Weights of a small transformer language model: value residuals.
Each number is 128 + 32 x the weight over its row's rms, rounded and kept within 0 to 255. Layers, rows and columns count from 0. Numbers have three digits each. The size before them is the row's rms in percent of the matrix's.

# layer 3 attention query, 192x96, rms 0.18, rows 93-159, columns 0-47
082:145111149111118128170121110108126119142148114145218132123119088166149102117129134126141164119156166085154131144124100192112029085131138165036079
119:128052125104095132089096142145052089141088131130096155182147089121113073168147130133140147132137074189119148154111120129140097139170155194179118
121:145113167077110115128072129111059156106119103077100145109141136128131076157118109149137161121101095128139115154145111143181126107171129199163094
088:107135186093019124119124090143186111085128152097118101145129114135118092186114130134159091109123179097130114115140113168109140092115123098131116
083:149122127137024139087134145111142105104097156156098086112149104139137114143080166120160162107123165135149152102173098178152122084149105086127141
103:122157147172213105190096112106089113165106103137124182133107094107122122141142174143107085148118152085137084169089163098111158165091172190108097
101:154145124139174126090160114157115137152097131150151182120143145100155168075122114179129080114098104143087163115105140153104160145121135123085152
126:138146145123148161068147119129125142126122142152170134115141138107153153046110140136155132145089127164132171047128109162085158121113086112077154
140:160164107137154158099166132096107124148109135140144163115122117105123184053095115145114118106090148128141181107133142148097152114101148106082140
096:157158144104132157146155144124151114100154123164154165110127122108149156059186112156167143075109145134081150126155163135141171163157131090091202
112:139092084098136078132143134140183078206155202164112154144154099164160116136130155142163174096115107100101084157085138083072111140105113107196126
081:138112160132093127079143166115067141099071134185112127067085142141148124135154145137138151103134106192129041150103117176114152132138130129124206
097:179153105202203151098117135099089145102099110150130123071120188138153126077156121151117091072122114163132136107086155157099188160119135160134126
119:094066160115100117154119118112148109077122134094115116170090136107109104176161165085103146133145127094121097169170099085153106088169131111104115
110:102112122125129096155093124138144138124124102079093141145142122125120085185124129106062094133167127127105088189134114096168075127134141139148107
085:154155101140166163151143094124096169180117076168100138120138161148100150113059098172137062110133151110110126137073132139069166195130107093097085
086:121134132081121172098104123109112101111092145182162167131127123098115122063115139169124156147084144140155210084136089168055150093126102166098179
095:144138149075096119142188180123124142151129117131159127143198055078178095126124059130167131088150129083094127135144074143106165104134109081068133
103:142108073113093132138183115133138107155141128082137173107155107089161140112156114100177130121115099082064108151158132115131200127087178083158151
101:103195115124140145107108078087143121124121139101072078097134152125136100134143070119134067094083104101124176140178145103118130179106119117118165
104:188139111102100145151199120111108150149135095132161163111082125166141134119136110097111121081109165077131062140129168125139130111141082130099107
095:155122117096099114086157134139170135166110113085152122173155168140153178134151117137094129181177117152134130102114137151200136097139165109108120
107:116125117110069131112125173165132085125094131151130117133083139105126131103149121128101120090064157118100152108117115236152148075173156116081186
105:132142098063118123092158144184186169133117121092113067169182095134200165112153129105171156117167136169104106110107129138132093163116188091104097
121:117101097160187148123173100165144124078124169076147126102168148096136137141169157164131097106135060118109175089108161115144146075166053095095124
113:102139172119091086079124120152233106124150145128139114118160148154169124125151148106172099156157089161097137058141157080135124155098091093142175
112:112140159118157138110096152165138099168086163075089068090169144128081084151129185120178095122078119174144109108089125143163124133104138130160116
106:097143163170160127172179084101144127048151107114130182143114114114131147120152111168176046136105140101082170117164137134123120077166147105112072
094:179129107128081140139142137114090121132123125116146109128113092164147109116096126142104144089073138134125101090178071203129170139129109089106217
094:145116167076145106130111104088145168123049108137148135064115161141115128138109137111155109161099133127160086153124126123138137206118144168152108
086:128126150112072146107091126131147064126101124159149130090109152122108097204139100085160092125096137145138106146132164161152147135099145128125129
108:128109164079124115176122136177125101198110146119101103111133160117066167134109139135072131099144154116108095138069172180213143145153143098132188
084:065122048133106132165103126107101057153089158098102106124159139127119141139148091114159058102121039162082111092126117128141101108134113116085135
089:107120088121114127130155096114153146079133137157118149174097090196086137180113092164167113128161176128115097107125139140139131123163180154170115
093:195084125078160118087129070161062090122107130129135142173132135175094129124161072108095169171083168124169119105115113191140141077115096137142097
044:140157115167188109121125083077114083138116194074115115127119132047164094142128116102093086083142154073067136086144137118124123135109139065110119
055:152162136118144124136069109128174086169133061175178138116134102138163095095155115128114175142123141077136160078142144119122121128146150139114088
075:152106062138120141157139150072143144083113085155160165120163142057096165087134113159134127128123178072120173111120167188165165152192064140131152
070:168144187148130153132203127127118130164122146129169165113072188145109172152154151109154136109105137126138177111067167118139115166083121138121175
059:128136103196147123136131094082179150153111125167158120154125097125098112127158183117122104164152114162100147119100113084134163114112166098145105
118:132160119143100101125186096138148180120154142160094120172135151123101125165137147091109085076170100123069114170098110102188117169117094152116098
091:110093139146095092164111159118166140083117152157158117189127123191102090159079136132160166182149152134123116142158153077132152156126124182106071
111:120086124093147128110054122124166172098156147160108078100118156131151126149086170103106166136153087148159178145142220156138063210071156105173175
045:145148084094164145115079159215161194088109137127148112128130136103123136131104085158080145067085148136110141156170148123150169141095180077119177
060:120123143117111140124168165094168129146126137055111100128080165133094155146126121128168125080115142166113122192127088134133096141109149117074140
073:148128121133076128120128133121170114116071123099075116112176138160069158165092166220112146147104066183148113102184138118091132171112148117106157
075:106079132142134139127119122115171086100077123094095147128211109179104112108131141156192159165119107153177192067168114138089094106111133071123132
093:130125125161121117115139172111125142129093094077110121104139101145056176099120138129160135182093126172148174076175151153083085134094115106135174
081:115118133201187123167153174084141117154164148167177187153139129128108164153058092113152170183116158113122127133122082133157097120098108123084176
117:103136135136122103141120086111150126105180104202186131115172151132181125177124111135098076117127120108135102166097102115220135125156132151163125
111:155142184155065089122138135157172127148125135170134105135168101150164105104092113149121117139113134141098150024145136158096128113112082183126115
129:120122084185144170149186097158108133143151093115140122104142120096138160127174117155112088102124116113044151102100111101108149090161188077121096
109:088197158156128142135198094105142177176088140144159163061126155089145118090202141085119098124128102064057132081155128099102136139086122136136099
094:154113114108119136100196093063105138105130106099123169144033143157126077137160070130097124119118159111112130151127098185132184119123169091168114
088:199121105136095123067131126181117087109113129129162132083112137055183116102068143152041091072172101102091105161152125147134163103056159116185136
104:147179155126073136112093184174117092107157141127172136064140149082126150110146137134129147094168112112117164096126180172141139103047092073130180
106:076111150138095116113137123129177169132126204181096076152142142128075104160108172115168132115155114123112188113173128122194151163176134115126139
096:097180077144090133139170061071121187124141175173215143117143186120151121173138140174115094127134102102091085159158101144124151140155114191125073
176:176142106150144140122137165130094109123145103114136170098073167113128136054153107168111157110091146145189122142147164166102184100116110087100154
102:112145153145151111134194125097151196158093102121081101135120122110094141106181169099146077173136119144113132136115174106089129189123174123132096
102:153128099108121157095075195125079105096183092123111140134121162136195162117125128088072156092125152143147121133152185126072130114093109121134166
113:073154173126130111160129122073171164123108133168151116153058146101135036128130158107198154140123161130104101128160117118175101174181116137121103
093:070085086174151089112079074128152074116099168137115157124143116173118098176126125098131138083086138144145132125140135119153113098182092143120139
108:141118070171112159131168120151126130152082141142109127060159131083124113097104107155141090118118105131100174129104112054096150127168173109120101
084:129132159127127150114095127066130060110211126131165104150126178147155126127138112110114151095143199085081202169131106146160167092128104143099145
109:040185148155147132156142103164141163177088208112095117103167106099078081149144153134111125095119135075076131144058063113182097158131080154116116
122:090132098140098183178145106134091101087100164081133170147108148124100092140164114106128142076094173101147102170130087203159149077158133128069098
# layer 3 attention key, 192x96, rms 0.177, rows 93-159, columns 0-47
115:120095114052096137155106092075112097133179092176127168149096072145138113145087097149100116138162113102163158136134120157104088111150085209096163
083:175156114134098152148133177176074128110075110087153169121117116111061063169161143133094171093129083178099179124114169149127158129119163114103131
094:097139136140120180135086110183166078082087116092094173118125103082110059159175058127098127132125129175099190128091141160141159110132143182106165
077:111121124121147202087131129154189130122101112090075123131161116119129104137124133148132066054107114105065135108128132160097105108092128131148141
102:102170112156025099085091141131123152098100117153104163135118128147126093154153112135105111136152100139090163139143136167150077150137114086161103
073:164124128123129155190104141183087147173111125090126115117106170062130111152125158166188065109189156105124107127100090126100127145123072136121099
082:177128151109168120109124159177096125145122157130167130104108122096156122116132138182202102088106131065140112107093055116120142131109141165077085
120:184122145135179163075158143130054112129153158112194131124128107124145109104123129152179131165104119130152139086128100133077154068060115142073113
147:208140086157163153106132126115059101132136177129175136135102111143142133078090107173166144141082166120134147076136131133066172056110115134094146
097:142167121121163176134094197111149107109144149122187206132146177156176171085138118154163176085106140112074214100194140088148165127108134126103156
104:166122104103084107125111125105167119109150072184131167122147074107179122122126113163127152107141145110171082121107125044054114146111086117173117
087:104126205118096139089064121176121169113144106151101091053140112119051047129089132126077146098136122123138119182109141120156124142138133126147180
089:140173107191140166050189148044123118113146164129143109117119072116128144095113103165147148156141128146106168137126186161090203092130208099133171
099:072139101113073106152109094144145128093056090140069133145118165138085128142186131076040154097142115124121144166180139123168091159156117104171117
115:087121125108074077177086121143147144119058086142083131163121134147126144158134128115070112094143134134119111166165147136181058158187129103126120
060:149122138129130184116162096160111137172099110134113146135100168131128110089105107178147075120130165106143157105123111138109122156123127132157099
076:138108151118140069140096115188048108141097114124107133151147115148115083092127076136136167083042142109204114120115094126128089110145120165132108
105:098085148070084072152146167137117153131097128146111100117185162142120160207085053128163093108129086099147068119128043148135093139133158118104099
101:129062102127138140169093169140112141113073122144134138090142128153120145164084125083164099131062086066163112177125135118154120124109141123165140
108:112205145104184148157142072082179148128103185134110144111090176146155159131101134110152105103070136151115123114180205158140151174039146125162131
118:110140145089081154138137107147136153123098088095135155101160064165149114119174131165093099101150158113087172167115096090135119096191084158138102
107:159137100091178114055150133162161129110113162129186110133190142188100197134166140150144162141144143134142111128155124127165153098142171130112140
104:141099108140102112145131144181130100102116186116126106113109140093166124130137129161140173096112130114088122139112115178150098086151198133083128
091:170150086094136148091093177129198170090107173097123113179160118142193133135150161149152147151161157144103146118146097114132067146120122124064128
125:127100110177182122099184127145107077107079206076122138141191198122130100173133102161100110154092069092170094137146156094133144086116063155101096
103:142123109093143139091080170099162076151150128125203130140092128128123164137104156130163110166106050101122124097132096096128152105059083113108135
112:086165189112184103100113162108131079140124142112078067066181134140094155170112152118131117143151123190123165134138157157159126138092152095159118
114:083140113201130149144172131076090120080115108140141147134130116151125168121141066174165099168083102128080189122168135096128112068184136094117087
103:082102139127094092144073129108141127136107118100109078131166081103162069138118131121152106100132140118124133128142034130168118147107099172143129
097:104143139121129138076186154122180171158114130134162202069129096147144096103133205135147113134154095147176173123125137141171154160113118120127137
094:147135130179071141111065175112087112150124135129153166108136140141153162183122097136138154103161123167118132153155219196097147098111119155117125
103:108122118113090096137072125161113102178132121140108098113098150108114137106068140152087106095127125088101104127082167144193158107149143112152209
102:129069082137158147176080119126116097149104167078141156120145145206091167151114129125116102101099118133122080147150177150135091087073087180099117
091:132095088128072148126110164110157115137159098175128126125086097189085140116110113183101113119159165144121136135162123177107161147155160145150107
101:093113108096115074079149027217092086110150127147141133096157126125113123146183078092122180115098174149159149162111108187163143092118108152139087
109:155115121134129168073148158124129091136128143121071124081124228099089133104190118147061157110136070135134126115114177115111148122133106104135131
083:126188075116133158146161101121172135128139111115160044131189064133108207129114143097100178114157138098151103078118126112187128144123114160164201
073:124153114118083184157079091155113146109133119142104136069171140113095156078144152150160126151144124148121116105105136143175154165168091112117116
083:145152170161111135163100095151161128112151134084097058118102133112073132124122151124157088132128072161140147143149182147115151134108084119176121
063:111135172151168191138156168133151083122132215160128111108149156135114112135190156102145077095121127120127150183119151098094167116096163103094185
082:126157171181115142108088184118123111118171167111148123163108106091094125171148153072131107137184126145102151198118126100195103181071137078125182
104:122081166085061077106120120147122189137138103126112110121094148108097089163135100093063157118148113077099074152141101059172079172162190154131104
108:164092104091139180111072125138140110088157143114118083117138144137182132108078214150131193140158134173164126119226171144137101161110170144099154
098:157102181101130101135119149145141173138094097143120144186100193179150150150118098137140166097129136118147144179123156140147137155117171156093165
088:142096145115067149126129145189144138134114130142088156124066175063072072140123108157103125120101107085088155137122122123105111121184113154110125
070:102114110091097122142159094162135132138145083122096127076153168114127134106072113146208148105126104148178086111141180091124136146169028075132125
078:087135093134168140131157138115132095111116097126109166139160129162116177121102111198154157123107102127192136116125174071068170102123080160076144
075:127137121145146094128209098142114125099076139069132141148131125159125162127111122184172106156145164164173148103117168139001140082137073144113125
076:166179124124212166106174127081179053146126164117132149129131170214127153111145132155193105157135122129131142138167133150079175123096110066086160
082:100103094121124116152088101091141114104134187135126151113115173143062202156113200087076129129097098139179155144100146136170117106134138153104133
099:122059151116068092114152141170161146159095155163132124110115084130145084125140108104083115096135160090041159046134140126112115133128109161100147
087:137146072189135186148150123151157099107172159118131185139169134169109148133200159175163085110148169156060182186141145153096136115151156102137069
086:095139184152142164162206131042176125174116181139120166131178156176093146091168116151160078150148114054049136154161152132148133166097146138154130
095:089073113138101107161136088088130106103165191118132147139121095093095082134198135117044055113122118171114196151135106133143163122092179099204144
107:134081184143153091057109134096097077107111119143179119143147097115190143172130149106125140116168180086112154175136100159168132121089151106151120
140:137169110114168144075131149115083046208126147123185172073128156127171132112132106106222176136109169110124162074108117123143157121071111120125145
097:117149096154169160125101137113111086134095224128154098123141135188092127126104163106148147132129146185138181149119166120098156110122114103065154
124:128098127138106139110115097067103176140097185144152177139082170161073118157148144142134095138136107084055162172174084145153141144161204154146120
087:093097184094102072138171118169130172168129096136130148099107118074176071119147057118106152133121127098093085060152062119184140131168149113158129
105:135187127152207132149133135103188168154138135127095089142163101142115106120116180128166109163172140186121088111133173138109134209130135088122150
110:125158170113128165123129184145070185123152069146168143160137132064162108129113077136158150115136160107109079117183128130143118139120137114181135
111:111103149079137118152116099098124125117090201091098144097110155170061066128115171071137142109108081131105172083153113131083108113151156163072126
102:133116091147052104193101124137098121042095138104111167111108141144073149146141185119065071125112100197163148155125166130148105112165086152135134
096:156149098139133122181178160153122149184149105159135177088147161138125155082088101131150105012133158104088125151137124133120128115154165092098117
102:106137114144090202140162127090088123120096081144190176139124141090140159132105119127146141128140143050114120144154119119092139081116167104102089
100:143170124183128132140086129114125097117116213129097148096125174163107149105126232138107113111090106142121171202063143130107126108112111176095149
100:097175145093100157171111132111104100071071158084092177144152154119062169190202085109101124137074118141109146191123164186111153135148111142146125
# layer 3 attention value, 192x96, rms 0.169, rows 64-137, columns 0-47
085:110189125089083123185154178115119150042109142101117151211085085147081155133159147084130097137156155123108091066138136160089152142107126090116106
085:149122187124072085058124156114061115102114155112120169183160095102093079109146148148121074078132140142087175150140108155150163109085166155138105
098:119156096166138108118091161129154153119031136207165138149131092104194148097168180136140107127135167196120089086131170133134128153142107133170092
082:113098131094122104170064139171097148121099141139110125099138126170107118041127135114161088161127105198111160092104110098118160137147105132054131
078:139131089079136164190171167131101099130145153046099163140119204115165133149119135123116112162161135079037124162141157149103047104198178135096141
084:147145125113145149095106133116121149161100167171176087166165120067092149091135211160165169101124137135108136076119078085113079085123118173153105
099:095116123177144144147105117116185115086142148149088154128123182125144128155121088110138078131146123071094027159147156124153087152159169148124139
079:136115167111097120113074138175144150120117184135129113094121228103125094129143121109145149147096202101147153186129149172179090103111160120111180
120:123089167109084119142147133166171152168088070162101111114152075083109134160179147103134120118174081113078111093073107064155112117186092144112139
096:126137154102167119166120033123147119111178111163081196083122161139117182128102137095119099105152121110063132147111135122149102149164135123162127
079:098119110170124124193122174205150103166100206119141157171101075100113107135193176138200178137115083159147133110078151117111117114120081142118110
090:102168100087142110112162103105122134174155132074112120117127090127177122156162118111148167181147110164112170072135109142091139147132114103168083
089:165088124137158136073118131137104163108104155093097139120159161145202128165136106153162052152133126071143128145154134099180137139092141105155106
084:105114119114196156148164058106156137179195129107150121071154156162097129173098058087096139140041117098177129182127133202135110173145152144099114
093:093131119160175168112153107102111128095161211082114080114184194067053155155147148156137091078113126115112099140135116180112144122188129152120133
095:096150117109116132198104132122163141234055130161158097046122128132124097108129142118147111107073164089131096136083071140140121149209092134094130
099:094162067136104142109167142146154156172125097087082138173108032153185176127135158123082075152148150156120139077126185171096157143144112131171149
092:151167188093134120165135127160063117170167126134099175137148150108132034088122154120077132075161122071075163176140149171121136095164101101138097
122:095235162124156163160165142159091061156146136071126107121129119112125166087126120119087150094132144128147170136138129157102166087094042086063144
077:098176109156143150164133127128163082084082123099145146102116114125124125164169170156142103156131137122102129096149174050134197107151110164119103
103:146099161091126109151133180148089154149082122157141150139131162100140083086163190143117144133153095125140111081146069064158128075102120086169091
090:169126145114137091083120150127137181206106100109136151151082094159231134120127105128131139162138144117125105128125164142130156135104141108094145
095:108167102101166123130132206044130142113118138137167117194154116153175077180113142111150128131160160125103124043127106120104119159167109108119067
087:119151079124125153145141158103118144147108151150172083170114146146137097164177108110126151108067138122195045090146131114168115146115128137138149
080:077133103093140136163177092103130152142209139060096191116163113101085179152116139122183120103156162183097146108120130145074104199171154151083056
087:130139058164176127118113111121130147153146098076115139121168050155089109168123132122115156173084068158175108087099192074134145124135156140143171
087:124107118134168097128153144139144098093139081127164156116089121097127150174148138141202156202137109130198109178093158178155127114171138149159122
122:141101146118184079133119108085131148146166146087102071131162149103119183160151169104173115157151095116093092106124056121110158122111113108182086
094:095169127116088139149168181166169110149115186121191122135083112113083139100141202099129131146159140107142128112112075126142128069107131126132150
094:130085124128166132121062091124178100159145162116139101140165205138075136139125144127176127195079074118171122142113092109163080134079160168092166
085:106165115150169123147165113140093135120123105114098223093106135137111120129128157148123101122100100086082137183132203120123131083140058076134160
093:162081132140155112122109051165117145203163119175124147111161133158060135096111126141146155139071126126183171118083116152157115151156152129196133
112:121146071133135177021153155142095129156135098126168136118107146106120116123140139112111099126144182117140140094077108153137153139146186111087091
126:130089115139128108154134119139105183186152098183075081104155137124161150096152137097096207179112120113174135146096111069108068138121142145143064
102:121069154204113123143110124147095098196095117111141137169150119144130129131130162110118118152104152134188125127198194144143102150107173145144170
117:130133107107100116096120143096099145204161168166154082087190160077128131140132118155133072090150115122123189179166189112146204164126162155123125
123:100153120148088136078146134142137075166203099121128164115168095101164147092157174144100128109108110123132163099096101118136100125104161192145128
103:120133114136149133161052093131145086159198152124087120089123129088119132118116113123184131139128133121141154145107060111134134157139096085164227
084:129125172118121092116141107152174106050103192147143173081123142121191120153107093111129061112111141098096161139152159115123159149135053211155136
101:144063122138118136156115106123143078056081143109084155165180078130107090143117130109055119211130123141085075119138128086156144108146123117144172
097:158063037151134124155101091153145112117136139198124059097143150103131156155140114128162118094115103091110157078141066122128125130118146091146143
103:182154166107132180083152124168088158095185131139121152138064167093139141144109204130099142058137065135087131085134153122126103107123096096126157
113:084125146129104135096116068137117119078122135128119092134126137095084108157141164115151166049126096094048167112103124075149175113130100102130076
108:102171140156110136048172177131133163132140160126108169049128140106149138111158168119113126104151164165017153124096148113130117137165102142128097
104:129121123170128165136119085163141059105146146143139115143194125146130123101133120124093169191100143136087124084130155125176149106099156133133145
126:093104152147119079182090115089134186131042098152096145215091106143128145117103122146134143115101101137206150129151115143102148145130156128115211
118:159183025135078156110151170146106123090109170125128171058093158094120119140216142114188118167184167171079112167115111124119114136128123151106106
101:143116136176142135169076127162149134195154108126132140101049125190128165155113146150161092161134122139191160107145127052114115132141151140118174
105:161192060197110110137097128102111128079072071141155117140111179093110138148117110151124123067128135105184091103108118127127142136125176062153164
106:171100065123147091136145158141110176149137127127126138074156134170140118116118105112102131117129135127066133162116152079102131119115086154114106
112:114121160117112135148104148138126167104083115165106131194110086108140133133119180125068128139111091123091100134135130129111125105162209079141209
102:112116145184094117128122131089115153098119100131103098189099182099161130145111104147096082039112071119125151125132148131079119137094144123140167
098:095179063136115132123139086135112129132153168142074058169192117118123145115195153106122238132093091119114172115134139129154066132144155116120114
095:130116131158102165090156136124136103085132117170139101081083124131075105119162190126158201172109132112153093173127177074137140130151108134096080
109:105128156128132116178147101154120204159056127122073092126134088103092091109172130133119199074102106082120138154099166130139122160149188129108118
104:104128146135125101126133118124144168089125101099124184188156139178112176130105123145108118144124047113107165121172175116124167143158108152106191
114:108157112091109148080179137112141065082156151106154176128160118127138189168140096119095098162147181139069126119136061151192193128148137153125159
123:099165137160124133179116120101127078124078123118114160123076156116117129118167160143152091071101075106143138140082119148126125163132117192097140
102:136118122108114165136099150167165067040120080107167094163120129149082141138125139123095131165091154128148100127172139141130143129077133171119099
126:105249144149121123086137122158126104151163204111148090154112203057107178125133168172151107119125101126153171150143129107123148156114123126105102
109:077199115094100153105152115182107144176179097136125074089121157130126140145145090148160145108088133087144137104078120143117172120100070098091075
093:150112042118150176126091187143068130153137070073119126146090155097159120106180159143105145081121106167155128161138129144104141132142178124162164
098:121169095190135112142160126146141178126127062129118118154125116151157187097101131148099076108109143140141070096113164118100112146135100093138110
113:114108082159136144140151138102143089162094094123109083063125144104082117095213113098137172154133167075190115201103132072146093132132156114130058
116:156158081148174128148140133178167136206179127124090114103150092090164111138024150122137157109165127136163125139116173150173122139165141105156106
086:127136131109082143097152182084107137078137134147149129112183128075102125119127160132122125039125114088120145121136128133090145097146114141093089
104:161113147156098103099141142181106127094075177206110124129119114134106108137130119120102210125114145144127154121153126140131169122175160196130070
091:194160185135079090140177096175095060140092126101127134132164100124122131096211095163113166113062118158145127145142158117094153139112076159133160
093:070159089149180132124117151157118094188171136116117035169127163179164089151105119157163090134096100145148133118165173100124106136145107196121164
090:124152106138138128150122095171136121147164152085118115144144141136125091153095105140141120056110154110117194108135092117151152135158010111154058
108:101143079150188138160130123118136175137206150107098143155156098097158091155035178120098086103186121120162150121138129188134097142181082102162126
103:108108093096141143118157148094180152158137098135116152135135111099137152160066143088133059162177137148172154146141046152095101123099185109131138
123:115111061114168182153093077118151165178144170135112133145174164121081139154087116119132139135172144172117128117156081108103080138183155147150108
083:151116167119132060146103093127155171079116076133142096140111083122117149111124154125122138185119143166176096133116160142147145187159168128095124
# layer 3 attention output (transposed), 192x96, rms 0.172, rows 64-137, columns 0-47
095:134134132145135152119175117143133153121097148128109143050128112045142045114089129161079124051083124129151064135143115102127133108159096092137129
096:151088229115087089126138150131078122117142153151183173118109201126157131147124130116061142096111158071148174110109083129139096097101085143082137
111:156112086132137134160100094108138115159138147105074114136133159099047132115139071135143130157102142159135118190097098134090121186116134036104164
095:111174148110130167108149107099168156172172162140064129161118162110166108142096109109160182114116120147090089119128121125109129157081166134064092
092:155143138171157134064084137093101166126168142175133214146125086143150130142109121138152082104064133104131090137128110178184188164077069151161177
104:114095103141135137171077108094159146121143160127103150166096179134099140120031118131173148127093130157124134167111055149123115166148151079077122
099:187111071080118142138091124124124116110144096147194145166125132105104135126080105110070046060153102075124116133138127129154118094117110107114187
097:125132115123108128185098145116110123094157112121162157167079158129118145124120172106065135104169127053134173129083098205166158112159121183108130
078:094178147110125141111167126149205155152142114051109155127119122090128080167131133109100143098138117129163058197160122077159083133145167129176126
100:096148168137112113171112110106163157124136171104194041105191100079163122102129161080096166137131094160065120191144155135149142138099117158147138
087:130161117153148175124159084104165134105121127082137164078167151101061097141120170112126194112152121107127099155152141115119098124118193037146099
094:116115075156143118092173175139165096162071129050084156107098110140088127129150107187205117126168169096121076113127108107099108118146117143147072
089:098135152073042103117125103111046153078068172130155138126125110144126151141133097123124164156108124118179121126104139162133106103125110136126127
091:096170076093125118116087142147133169078099103144161081149139079142122131146111188091122123127146113124128148096116189079140073138135163150147138
098:117121127137102083119135177109115131092122098164162146148155112106159098155152145123064136105144115084118154157176176130147074179160092124138096
082:112115039129137129120133123111172141113135128093105134180122140131100065133153176139163168133138126184146119128151118119101156141070189096171148
093:142135126125140125144179072091159161147134113139135140134167107077142109121143123177127107095155131090144088184143149041153148099134123129201109
097:155157145102171152130096178137159092127169120128169168154121156112156108127173130156134092116213162167119094175181166183156153135115144095151121
089:178125121110145121094170160136168169080184098123079165185152133137102122117064177171146087136137137125141158064156120137133185056141118099160138
087:146118100152149141130159104097136146171161163153139081115153061099141041112110121099146147132097070130120163127082062094103101116079168098098158
116:144076129126123111137122127116115104180154151105086167149097134169104133089172095091186107169110125133125144171079071167135114152136142096127113
103:141097161101108115155182088128089073180124119099119091113142141149086107131160181130131126158138127105210176130134138139143152111111071159146115
107:126083091179130099129199146126122138151075083067104119138143078171119131197129115177210110133098138139128079111176129135062140146168101122196112
095:142111096138147182162112162136147123120109122131147067063138090095099120114146189115095103134187086147163135125082141173157092178214120058118097
097:152151113160123138066173130145214149159137102124155111074140155098154100151092140177114156099127126067117068138173166091115072093172148135124132
090:117157115139146139200195114121203155189064120122094074110064134133148146113114136138137130133146186087122084125152111126116035132119140085139107
101:086204137107110146189073142127140159170154157147134126155108134130123132069060060129093112114120136105106196104134107149176150122145151139109114
123:165124083109124098154184141122171100174111114082149138096122126169103107143197154082165163113130091148080150101147125109146106183221146132130070
113:163150137130113130136155125126142150119147160111084132092162107112140111127095135118128130070116141153091148136111110071154155136217184107152108
097:135144127128171110171112114122075128142122125152175119159071145113161128148060109096159138158152081068115161089104119145121101120163150219072106
100:189100080135112189153083139118144141143200154126151080149153108141129114144106141135135112141163131134145099129160120130123084178069147093110154
107:153165129149141146184165153117076145062131148139164089146128160089119123148175155096126171158172130114094152175154183137100074105110152135049188
096:127111095215153127092130101084174113143177088092125117113123112158113105114139097142092080165148094169107170152066137154115130138124129206153075
106:110141132144149137144145100112136090101138129177163085106150094105150154101105100101125127209185077208109115164127144150085097091141072154148129
101:183140199140106104083124163123112103116099123108114192200121130124124117185101109141112081143121148138182190077144159099111075084087117102107109
116:102129126088148084120134127094086131167112144143134143157146162104160125116037051218158133114140124125093090157136134149103079081109078167090150
116:080102130124096136075144150107123121086155150166096090172125082146151146092108139110118120163122168177106090104159198133095171100122130107129122
106:153134122134144140116115113120131136149055078140131156209112140119142120215105118104162078137092118125180114098177123128179088180153145044174139
108:152131037102083147158111215129162153168132133092132172117155091132136154123161127176071116104119126058103123146142105097175110089155162077112135
088:175121171112192135089178144141102119138109164185180187154127138143139149166077091110105132172188167204123140135144161129108137084151128149118105
099:143121093140163103151151108121106083124108119152156137143104118163073126154122089145135090137157156119123084147102123110118148130106131167161174
095:174069120124091126124131136117193108149107035093121150078097106132137095105133100055127153162107127124154147202062149135168175146133118136149145
103:191111084142094119113129124137174097200163164143155142073098117138179111175160126131123135151114093163061108057091144163139135110167166157176079
093:162187150115117163103145096125153128170183147110134143151111156126148112121082108130115189097127128161112131150108123145173146136116009165104166
112:150148111150146144134137201122128109152145191146097153093127124160147128168130105152105143127171097199176187089096190152133146140089173148163133
077:149140157098080116105100142116167118150121055139097133183104095121160145138142103093132142204168188151176100060175099119064109162141170108148136
114:112148103101108172154069144142081032138112137205148166112136141052110114125129144153124143075129132089093162180154101123075080150115154129073121
092:097133106139136097149121124082073140096094125143121128131133156157100144173167128139182131128118175159164163097131107110097105179130098093111176
108:125148104145108076115131106110090106115179134156194160150173078158134141102162122117106130144122151126159114093129073154133172104121117107142126
098:093117191159173153118149124159088077120206121126149142122106182109112184121129106179148131107166149159153084103085149151035107083142168124151126
089:160107127114185101126118168089185158149067105218127106155146109131106150107164080103076147163149132120111120134122195177114094074129096138138144
093:165154092157125098139083157093157155198105089122113173152148161155170116090139103055093126128145155060085093107116174115112164145140161153141143
093:116164121182110103159144155146156125097113159138107139108123102150117130091114101099101139169144163234115186162144080092150134130118136080122133
100:163120097177138138119080113111077101121098120142138148105164106086119134096177085125134106154141142106101122153134163168181182133151104232138074
087:195112149111111139068097129102202137122043127180144087118145091171093143070124155111132136158124141148150171104148177134073106169136130146111147
099:130120121116066099122135076136134147124136104169126119155126125138158139125125074080148183125172140158138103087219103101052125141143109120104116
104:126135119085130154114117125124104112113094112112121105078133175099130146125096065144144155103105092122142089126099132154158064099096119074084112
122:141102089141112185033103106155173106105134137109124148096192105092110152123108158105141114159187178083113181120143079095118138174103157093155127
099:121112179129141110112101217141097124185118158064130156125107152134109148092063122123136174117077142112171126168139150143167142101094165136111092
105:166139119119062125104120124159167124173160151168161154154047065144159102096141132088122162126119133108122116122132096109181134153111167111142156
087:180071118147143080140112086106127105144170103055118166123115150175127131068080152128132143114123136111080102121077160119133154182111175190131109
103:100097246119154136063120156173120098158066102133064113121127090138104108135156055064150165161137167129128170112202104109122134109131072146125145
097:159113093126139085099177112070131073111167104135159109123109124113126140152158140132170179103127093159120187145114080179117102140112139131163165
104:098147084185123127149088134108113104102084141138142132132109085120128106189134166128207132115152107193121163146143159111153154172149149088093125
102:121170089126150119151158151175125091162211146132159157110134152093167129168093143131106093113143151094128187144099191128154112128112135096167139
093:172099151075068095085116167130130131043165142106074110118127142139119108098179160153102157089126128129107135165190132157113188111139107160130096
117:093126192159132100120109173150153127121134110184133110079139108168079186083099103174134140111069104180116101095107150163089104105153120160145111
103:234121138103093094085183159122089072141099152138114115146113118161154157104124075170074125154157107169139077168137129119091139060096157139092093
091:095196118143178085180106156111134104172180123142134147093093153128113188156074091118154133120155126167056136171150143095105103135076160183080148
096:133141130133126103159106174142104144136158137081146137126151136081142136102095189098107123112208106160100117119145138108089130140097149076164152
103:127137085149169116118091161190163099108195124061071102111130146122142120182102156139143100151155103167118181139131113139149137133138132070123158
091:117140071139126122100151109087152181151097096136148143172159066133121087169098142157114122152128149071122110127099072176172138164169162073147140
122:083109101176166129158105129184158100142144095167170135114175142123188118173144163075174158115111128176109136143075117142173111155157073042104192
084:068138119158141152149102169167163161103092149103117008125102133151111114127128157123117151203103140172173170102144133149137173109093129122169140